config.toml
num_hidden_layers = 10
hidden_size = 96
num_attention_heads = 3
num_key_value_heads = 3
head_dim = 32
intermediate_size = 384
vocab_size = 8192
hidden_act = "squared_relu"
norm = "rmsnorm"
norm_place = "pre"
norm_eps = 1e-05
positions = "rope"
rope_theta = 1020.0
rope_fraction = 0.5
qk_norm = true
attn_scale = 0.192
bias = "none"
tie_word_embeddings = false
parallel_block = false
extras = ["some layers without attention", "local attention windows", "gated attention", "value embeddings", "hashed n-gram embeddings", "a smear gate", "an embedding shortcut", "skips across layers", "capped logits"]
init = "normal"
init_std_qkv = 0.0184
init_std_o = 0.0184
init_std_up = 0.0184
init_std_down = 0.0
optimizer = "adamw"
learning_rate = 0.00416
beta1 = 0.9
beta2 = 0.99
weight_decay = 0.074
lr_head = 0.0109
warmup_steps = 385
schedule = "wsd"
decay_fraction = 0.732
decay_shape = "sqrt"
final_lr_fraction = 0.1
batch_tokens = 32768
max_seq_len = 1024
doc_mask = true
train_tokens = 128700000
max_steps = 3928
dataset = "wikipedia_en"
Each number is 500 + 50 x the weight over its row's rms, rounded and kept within 0 to 999. Layers, rows and columns count from 0. Numbers have three digits each. The size before them is the row's rms in percent of the matrix's.

# layer 5 attention query, 96x96, rms 0.129, rows 0-31, columns 0-95
092:409526486476461556384415440451435409591470511500550618523440461446488490491531487442465574606506471391528489501505434528538585519555463476494483530430489455484452535437502563432556497552456450451493461553510503433502561512557451485526485549474532425466446487572447519533578569525437495479
068:428543487467501560459413425504472432582474525541462514567448492466516412468454497387498590513465536464551454510470480520472540571587418423508500496427534495535502565430494470463547512489531434520616566558539529499562480520606379403478478509506467400521519516534522573517538518527440485484
084:608553470443510414592557545539529526529557465550470439509529474529499563501434409628474436420529537516474474515461515438542450435459503517469554444517579492510533461488436554603451482506563484533443520463476519460551528547483600523419522478470481561546604534460616497443461445477540501524
068:541521525537455394466531498535439526456527489552599471484480402470431487478486489491562421410550510513491518502466528503443419510494484531442449434489514528509627437447446481593479435470557454486552492444556471520524596485506603423584537582474350550477521518521576496483490513505470554518
079:595454400496507369493480521572450550467483491534541462537542486607575538464495480476571435526480482558504542500567572522518494576502582601537533501440546542598499481487513533606484488504578492484472549493533468560575575484495611533459447503435470535481564538470501507557516541416473584472
098:440564457532475431454485444469353480489434564549467528569450414455447490504533565383513508565522544500501499496480478556441518550579449430557437490473492492483491481426447437537528508490465402446587517521564480463434582468579473449507458604479516460480508525563483546508543536541415572516
068:476511437499447458513443592515397546514457449576391432550533535594498513525576527464582478611577489507378516482460538495496537479602554441483473474545517516520467497455562558499495448550489473429522597521518532501493476488465547627443568456465530539551551467439467517467578513467534490467
114:435587471561498383506524472482382496465431565522471487563455477506469488513528497448472501605528464507478545509421523607469520544578507417531483483467521492512500462399385496577478475533464381370553545506524456496525525493524476478502515562415523453520548496617499508472525518495425535457
093:457448470470531417578471445492480385481508591528525513490502440444412562511526483471386499565528489488475513476502567560429515515500532543583470502508502411482550479452416479631457492522479415506589565575450523467555520533540426527472544522374510507452527476522487500396559533552488528451
103:426510495552471501441514437426418456517452560565498546514490501435468509525557548423500500572571497520473482504430497476460537539553470473604391481360519511451450501357429442544548520509470476504614483546499586477491487554535452450459495519503483448399521521463481564510517482583489577467
087:564585541459513494572548503573649489517537477451466474550460492594537463504481505475510563436543499492579465564486560438515460596495500546505567587555467528435580491580523510525490464511554477512487574441482436527578476463447485567530458541391455493463534431567545499389548466498422505507
110:502514527491570506555526540507524456553508429439436505483536433496425555466505436566375487520577562415421491569532488495493441477489519508547395555588404460487489562571529502471526463473412524482480483497438451512566490495481575469509502414512494626543485518450473343478503530568506502468
088:472453463493415501429566458382446521448478567488417495536440500499542456457481534465484521516490492559522506506471438554539570485522435535583440558489509476361520521493501408537485453575507463522516494530592606438459542534554454560557431441363510586510539418484551467507533527510533504530
076:489553516514513510469527460590589556507546490494536518489562422538491541478545562454490589494369519538541519494476628481448547597478486455510580414477435542538534466528563454472548567435509484568488545460452385615476489507490518509460539497481471402472516559607436532525514548473557486535
120:467476503603519539462436490453486399545471469527505463491497502470495462518488521529515536454398505518581515492538462543479462537557472480448527572506372497454434563498455442477518505530470436490566514587466646527444507498367479566505531578584484448450538569472489595608491477455459549521
104:490537499431524533577466460615542381596553453422577492449504428541511500502419443512497514431495525551499551495548500512476427472430496528434579436574511446511545422481435453532457475450573419525471463498450507503525541382534481544494607503431528446504449543516574497531503539452437492551
128:482505490508538496512478466526486579524525549473443479431541411521467484432516440553494483566432446557357514499530532628405525533432537480534429440528454510573441493576534395462489506419456533564501463552440476547483554509563524487431481419485525426516479519569432475568565496516586453468
113:531559593462586526540424419582530508540511482600524543418585468459463478424540538516520515448517498447518539582518501437450551459535608490524501485411487590522452450423492509451568510387486503537562510568447519480537432588476521428481517512571440461468528508493450521440466499572524554445
103:441479459438448529490480522485415499411475499583530487442480599485526515525494529470548465455516536541512468367518441541610541495420481497523509474503573465531502491416461506515422581501541508575530444506600505428438468436524511512503541507582556477414477479392538620565494489466478564579
112:458450516499488438517500535539472539493523473548499484475499601489495548521523502473485445559478496346444524460498480510455538419460517466535457505434685460643476455483478567476540510520478519416547460538467418479451481474591494412440451455545553494501444445441450459491479540573488414474
110:571596513548486440525399595529559593511505533461459505543528524571483475535500505557527509541486495505433602456520424465513451502516559485443581535503467571492495494538410591499470410615545433493452527490544528549528525458433440416471456547490572465543512443480513422496466443487581423433
101:527530462553422497447507561569557481485490465439478591557526487492478499508562603445498593534485603483591525456517540431544491574542482448500466496513359563452529528571584480481511495507508470529441577393530428623515450444498493487561538519499541509510538499539473465558541568451537564563
101:456496461577452466488432514491401581499453511534574540478463496472460429484518560439694421548590431593447489426480478613491473503513597477485495423549448522539438393452541538520437469460524520501474448507545486523542490477557539531503516502497548427525514476510480506530559446459526514536
127:555506421488436469515528535524443487587513447449378622504491467446500524548491430540518501577534549493452502506512397525476495456476449458398401441512508477435509565557521483474398532571493530495464473388546461509492549482576512396473528482527587518566516527456550428553493555419477506522
112:473424516506488505475544586513509506424531521526431438539459536545454483580524490466481505456529462576499382452554531502533519604475379467497545602513509464575555550547557503494505552390532519509445538410574405543502410421472484519501508525513467507421461457521385556506498413489455516486
093:472376507484435488412502424494421466527534471482449463490445509514542453547506454461470577501504407475558528552555502505449606477482407472591385566501526521491559542557558425418477503463508486489508513525508445523542480519605495486502515415418513645456495453502505496522555564550448498441
134:504523518442463482473519419468503523487493530523616645516475493413590474424472536427600542512538470487609487488424551492527502447516559519515524395468554496472494436415587527531526504541503529518518487485448468459519562547552532556554497486427518487551509500590561507416530598448496548601
114:518460468493530527530515456473494443586486480561518547421466449448458506559412385586580491490512452601542444535478425533448394549525490475383550522479445440499477536518552545523491542404484631454492456532453504506545506560525536623467523521524451467552525529502496555488499462431422540521
143:426456546549533517470431495550486419498463500446579604537499428427447495428474603502514522468486543412577525487626467600425515469526476494516470513503423487453486519562455461498506462442458383544505504447427494567454577479474480537521573484487552507501502493519426402572591553525511521537
095:469456499526424483434418461543434496419463563541539574543450560548490373582481521458634530526559482569567511454556420519531520530512468436527475592489515566572485481496478539498442472473565478516436484482610474573529441479516474509532515455490582537416517405478498509561543446565509529506
107:532585459446496523510527541526544537472519513593433531452582476451441523436583533503443523479458621601482490445469475487572556507465538459473500453437486555466461509379525489534477554447522520605483504477548543443488411503491533454490506532588520383477518519458503561531434481462577621560
120:536542472460444504460500436541437474463491504512404514497540505549534466477589521452465549488526600539481538548481509370572562458524541488516386472530440622416469487426536376482479534465500461570495490477570574515515417531500518410573545482566489540455517542477555537540464494549513603475
# layer 5 attention key, 96x96, rms 0.126, rows 0-31, columns 0-95
097:434479525425517569494482496535538401470433491511466548498462531479473445559572612381494540536554495501491455494421482629518599552538469415579430505428505503509514551487506472445457468478400490567590508575499541408485425562526453494519479470505538496488487480502418546556532550554483473426
071:488531627535532610492489532466481513433519499434564542457470492453431469507573575537433527516557536468507485427419503547606473496539495435545443555522447495508428487539455541465597501516462515481528426506523545420400512577449473539561512525522573463382509535501423542567506468611503497500
113:593521501581485447511518504552516553475556499500510457517559498575543571417449418513514466447367495514454567583561496527466363568476550519430533449564488585516512463587583460472492508505480568476441473407493412599476519425509537478461508484493436494520466445507507443480403486492535507504
062:544561497475574450550480486452524451448438456547404473570545532487550528517535522492462559525501484496582400564551523500464568579562490491533475444571514488480521544471598479446432454593476428508494580552512497429498423474350542501453546413527549441565519522561475510442533489470437456430
075:494511466526433462446543479441519559570465447484528443429553567498589562523567511517476533394524550460543454472516484458466464451459452528469512469555424575496488447512608513421414512586512514613389513456517509518493419548380598489491545482547542451529443499501487452495475427462470562461
098:383534488520529549491508474520498389453491575477519623528438511471522399542563549421465507535567435523606454457512547573519596517500517508521442533396454479488482532501421520596573540481451479462510530526513525442502439547548434520509476474488512423428536439541526528553553556602469533515
066:548423499452497572481591403452518485495490511403534538408552581417517492484595553479456536458496536510615375498482462483507587412413511543499535496494494533469491553544590549478487522515508505593446520502499550515535424518449562451548493447490541463486410524425456492589516498475530496423
114:408559521504562522512462531546493413427501596493471611641441467453457411543527538412483473573530484551518497477535528520498524505542537488539465527467504501489515515448456427599599497457437506387529496507489498458495544451613420484505470538467488453444573471529579557492544569563491521534
105:424466521492639469536539507528494463490444562499471475541498493460450447505488536471485433523537480546529401520502529574519578512551524496553392498488504358456585512467386526584449512454437514430554484515520513481473473497573428449551504538390473447505484462568479499470612526572448561518
106:439500571472517544496440461483512354452525604518470549577435445472449445522517535468452518522545493509514510440450521588503539539560535481550497510480472429547575531491425447548504495497437453394579496487519522458491522498538385489512503551369546431443540449592521556445548536565483491573
093:517474562475461468404518449417543544488475504484548470493530493573580509475434527485591630425427421511567435519528533509531535527485413525458562561538529536519599481526570503441501480522621448575394462534472499493539484445508481573501497555481479538472497474536538495395522436455425489584
112:583453506496555468478530509524530447488509510551420458563548451558485545454437403573456532465570547435496453621463487427530421487469468504501439521578446414471538552669489464454487504472447539516459491448445477588580455492416509532547471457460489592523494483518461482446504489588505523531
096:515484448407487529487508498380503491496536500442476480545494487487445461482487510521471513516504458538534481513533455573537547416560405575601421487504489449393529528508433485522461425548497471557534468482579666458503547526495415519570467461395528534444584412526544428504510459575472524520
084:459506550557486510460499461555524508504550507465492564512447513563598466461508476435450561550421475560513549501455641464485573533501479515456558570436470592454456469512567483482560564508508450564445581494399382588454542478504510565426475455509514459453482476578488537544475544424570447560
119:424514500571563570505490512411505405523438501465505512415470530506459513532514581512482502508457554524607534454572411552478525629621470499465511536489430512457438527506470440498522487512429484479539491546485628422461482540429494533513499581556585433436551537463452577553485469481481512556
096:484467498496510467509476493541507440554514501398619456485532410505524555500466424484464464408489494531459562540535497556510428484463563484503572415613552459519516461499481478455389492485546418521500425460450521526586474402475552527480628515427547543473432511542548467573550443498458548576
134:456489466496550502511437496549483549521540558515450506415497485522515464476515373559474530581466447564324500490466566562432510530416512504538422432505482430495418492569489437493489529452435560518526528553430505547481529526524513464424474412438511469528495479535455545571586558517608436482
122:530510581436578515497400410534493451485445502637561524454545514458503497459555486484493543494523526462518507508489482452472601500540607497565460538431487566547389463411524496461555502463483542469519511619484515457519433626439502471494519528565487453454502510483457594485494569534545542410
098:466509445419463542525515486539458532504508447558550455444478556459490488503516576436503466396499554513508472357501480575557559469453535417526514471475565533559528490398465494512412513505537434558561457474613527443445484417518510487482609519552491474424426481387525575563534517463482531535
114:475451506534528471497480577531452557468542433511525506475487537462520535531526466534447363523513501418417506440504459458446539416404597494551519489434647485569513463504509536534501465447493546485463478480505360444452485456593469404482439484560469528505451446424474420472477491558512437464
127:492553475555465465477433625516510597515461542481488531549500534523444471518472493515507535532518438508465594510506425480519467474557503503445505461509439554506441491568370607483495417606624462518471531485523549562514491432474398463455495515427534465495528439396520450546488426531543424440
101:457515478557458517454530506539508473492477481442473601570484521513543433508524598445443557531521588528590548481470533410550553547554466475421487571495391610416494501558568510484512552511522511538399592454470417603471510441499504506540516495548556512515554528495533409494471519391533507545
104:460504475555457451487416507490430533491510514563563576511496475496526439457442488490642487504505404550485450494569478573512383493445534454396546449597459480525434437521544486519480447497545558449511507561518462568486504472617535437498557514514527405555535448507557439594557453492529435505
123:516477444494425474544521564527440527571512498433423583518495473408493486567535446568520523567534549495438552509514438511522444411467484437430432435478504467447457594519524533486465578496492478534478514397520484537521537402562528414492490470532537575633550553477527394557569513451470560499
107:445446487518457496503531571571509498517533482542459440532476549559511432542538484473481512447476472543492420423520542468532452583503401470484533671507563511527581542548530532512531600462614480497420541454549420563505452444517510562455477498517444545419466415514480579440460463425454506536
107:485374480474483531519468450482482466513486445428445456413446516504556455549553527457475506524587457500496501518529545497511662538536440511628396544480603488466507508504574449470490494413468499509506520503499485447506450523556473510534448402460527604453530458565442426467560554519437573489
126:492533558439503465444514368443506539525476518508607565509504450407609475369459535479584533491488455499579500547476498486547532433527526516456552389503566500491512424433574502495529488518481548509486471505479409485507579569561536518573518508467506467600499524553555448422574561463480523551
116:526514503534543489570565441474510503589441519561533496416493468414446524558472371569620483500502439543493451512468443556477375596554501461425540536491450469473447540493530527518505572403479565461541460527469519510570503531510598594442524527505443475550496532533482537525526440448428560491
134:436428578533596521481412493579512386523475507406544549538518460486482497435454590560459488483479547470600549504579462573481582399496492512476478518552391431445472465561417452494500491475486491507507504460446480510452506548402475509559559539519570460508497506522427435556572536541547507551
092:461494472545502505491463463613524550502466482521463499482479541511466407578490533433606465445583488550519484466565465556540574524554476454494435545556477617535528426504487549506462401494608494494456510489601501545484396497524447490505572422496548513426471383465481463565537412519536533447
101:528594438431469513477536482507497505464550516630497556538554511444432471442559489490419556471411551593500522445496475462537527477500576446446512517450499618484422529395532492506503572535582515579496478474525514536480488492484524473464566516594477441473525450471534599532408576444571553546
117:560515453443436530467547411505474460443521484494440523487515475545495460485596568393457546508541632536498548536518554410527557506544571475550381496518468647466461501414567421479496509517486460493473502488557561514523427526453543442529534454549542568453545524494556536518450539494543592469
# layer 5 attention value, 96x96, rms 0.121, rows 0-1, columns 0-95
114:558480502521524494513565468418541522595507444484505384483614443534465600560457462528514508487491469432531429557441495487506448488502486571527576531500550370482599469567516485456514532601500499484500492529452485495504485446428494553488443487411441507475469521490525495335481461525422485579
114:456482484474467496514499524579536469392510493509535551591393472521520482495508528416342425509561423470523452456524560520489576526515414466564489499503576517519521579595489583535544528418542493535505497482531403524434451407576496562497439515482465533522484485461471497512553622500548457505
# layer 5 attention output (transposed), 96x96, rms 0.135, rows 0-1, columns 0-95
113:477505516477479496398465552574419520394379531474484543491494503465501426458546539472490468524459527546445537525529472573516555493518521421455416458514458635509427503413460527524411481475547517578525516467548567533496455536607528418464597498539522503525541454518478484598518499536596525430
106:580515550472530579523473423476498436639514474493478503417533533508486505507544481551619624512446514562461591515460455468510469482463591606448481491475423449490475454399584424463511474510479490456487445475457556412584576537430477506516522521552527477473538514517533512458445448505469575491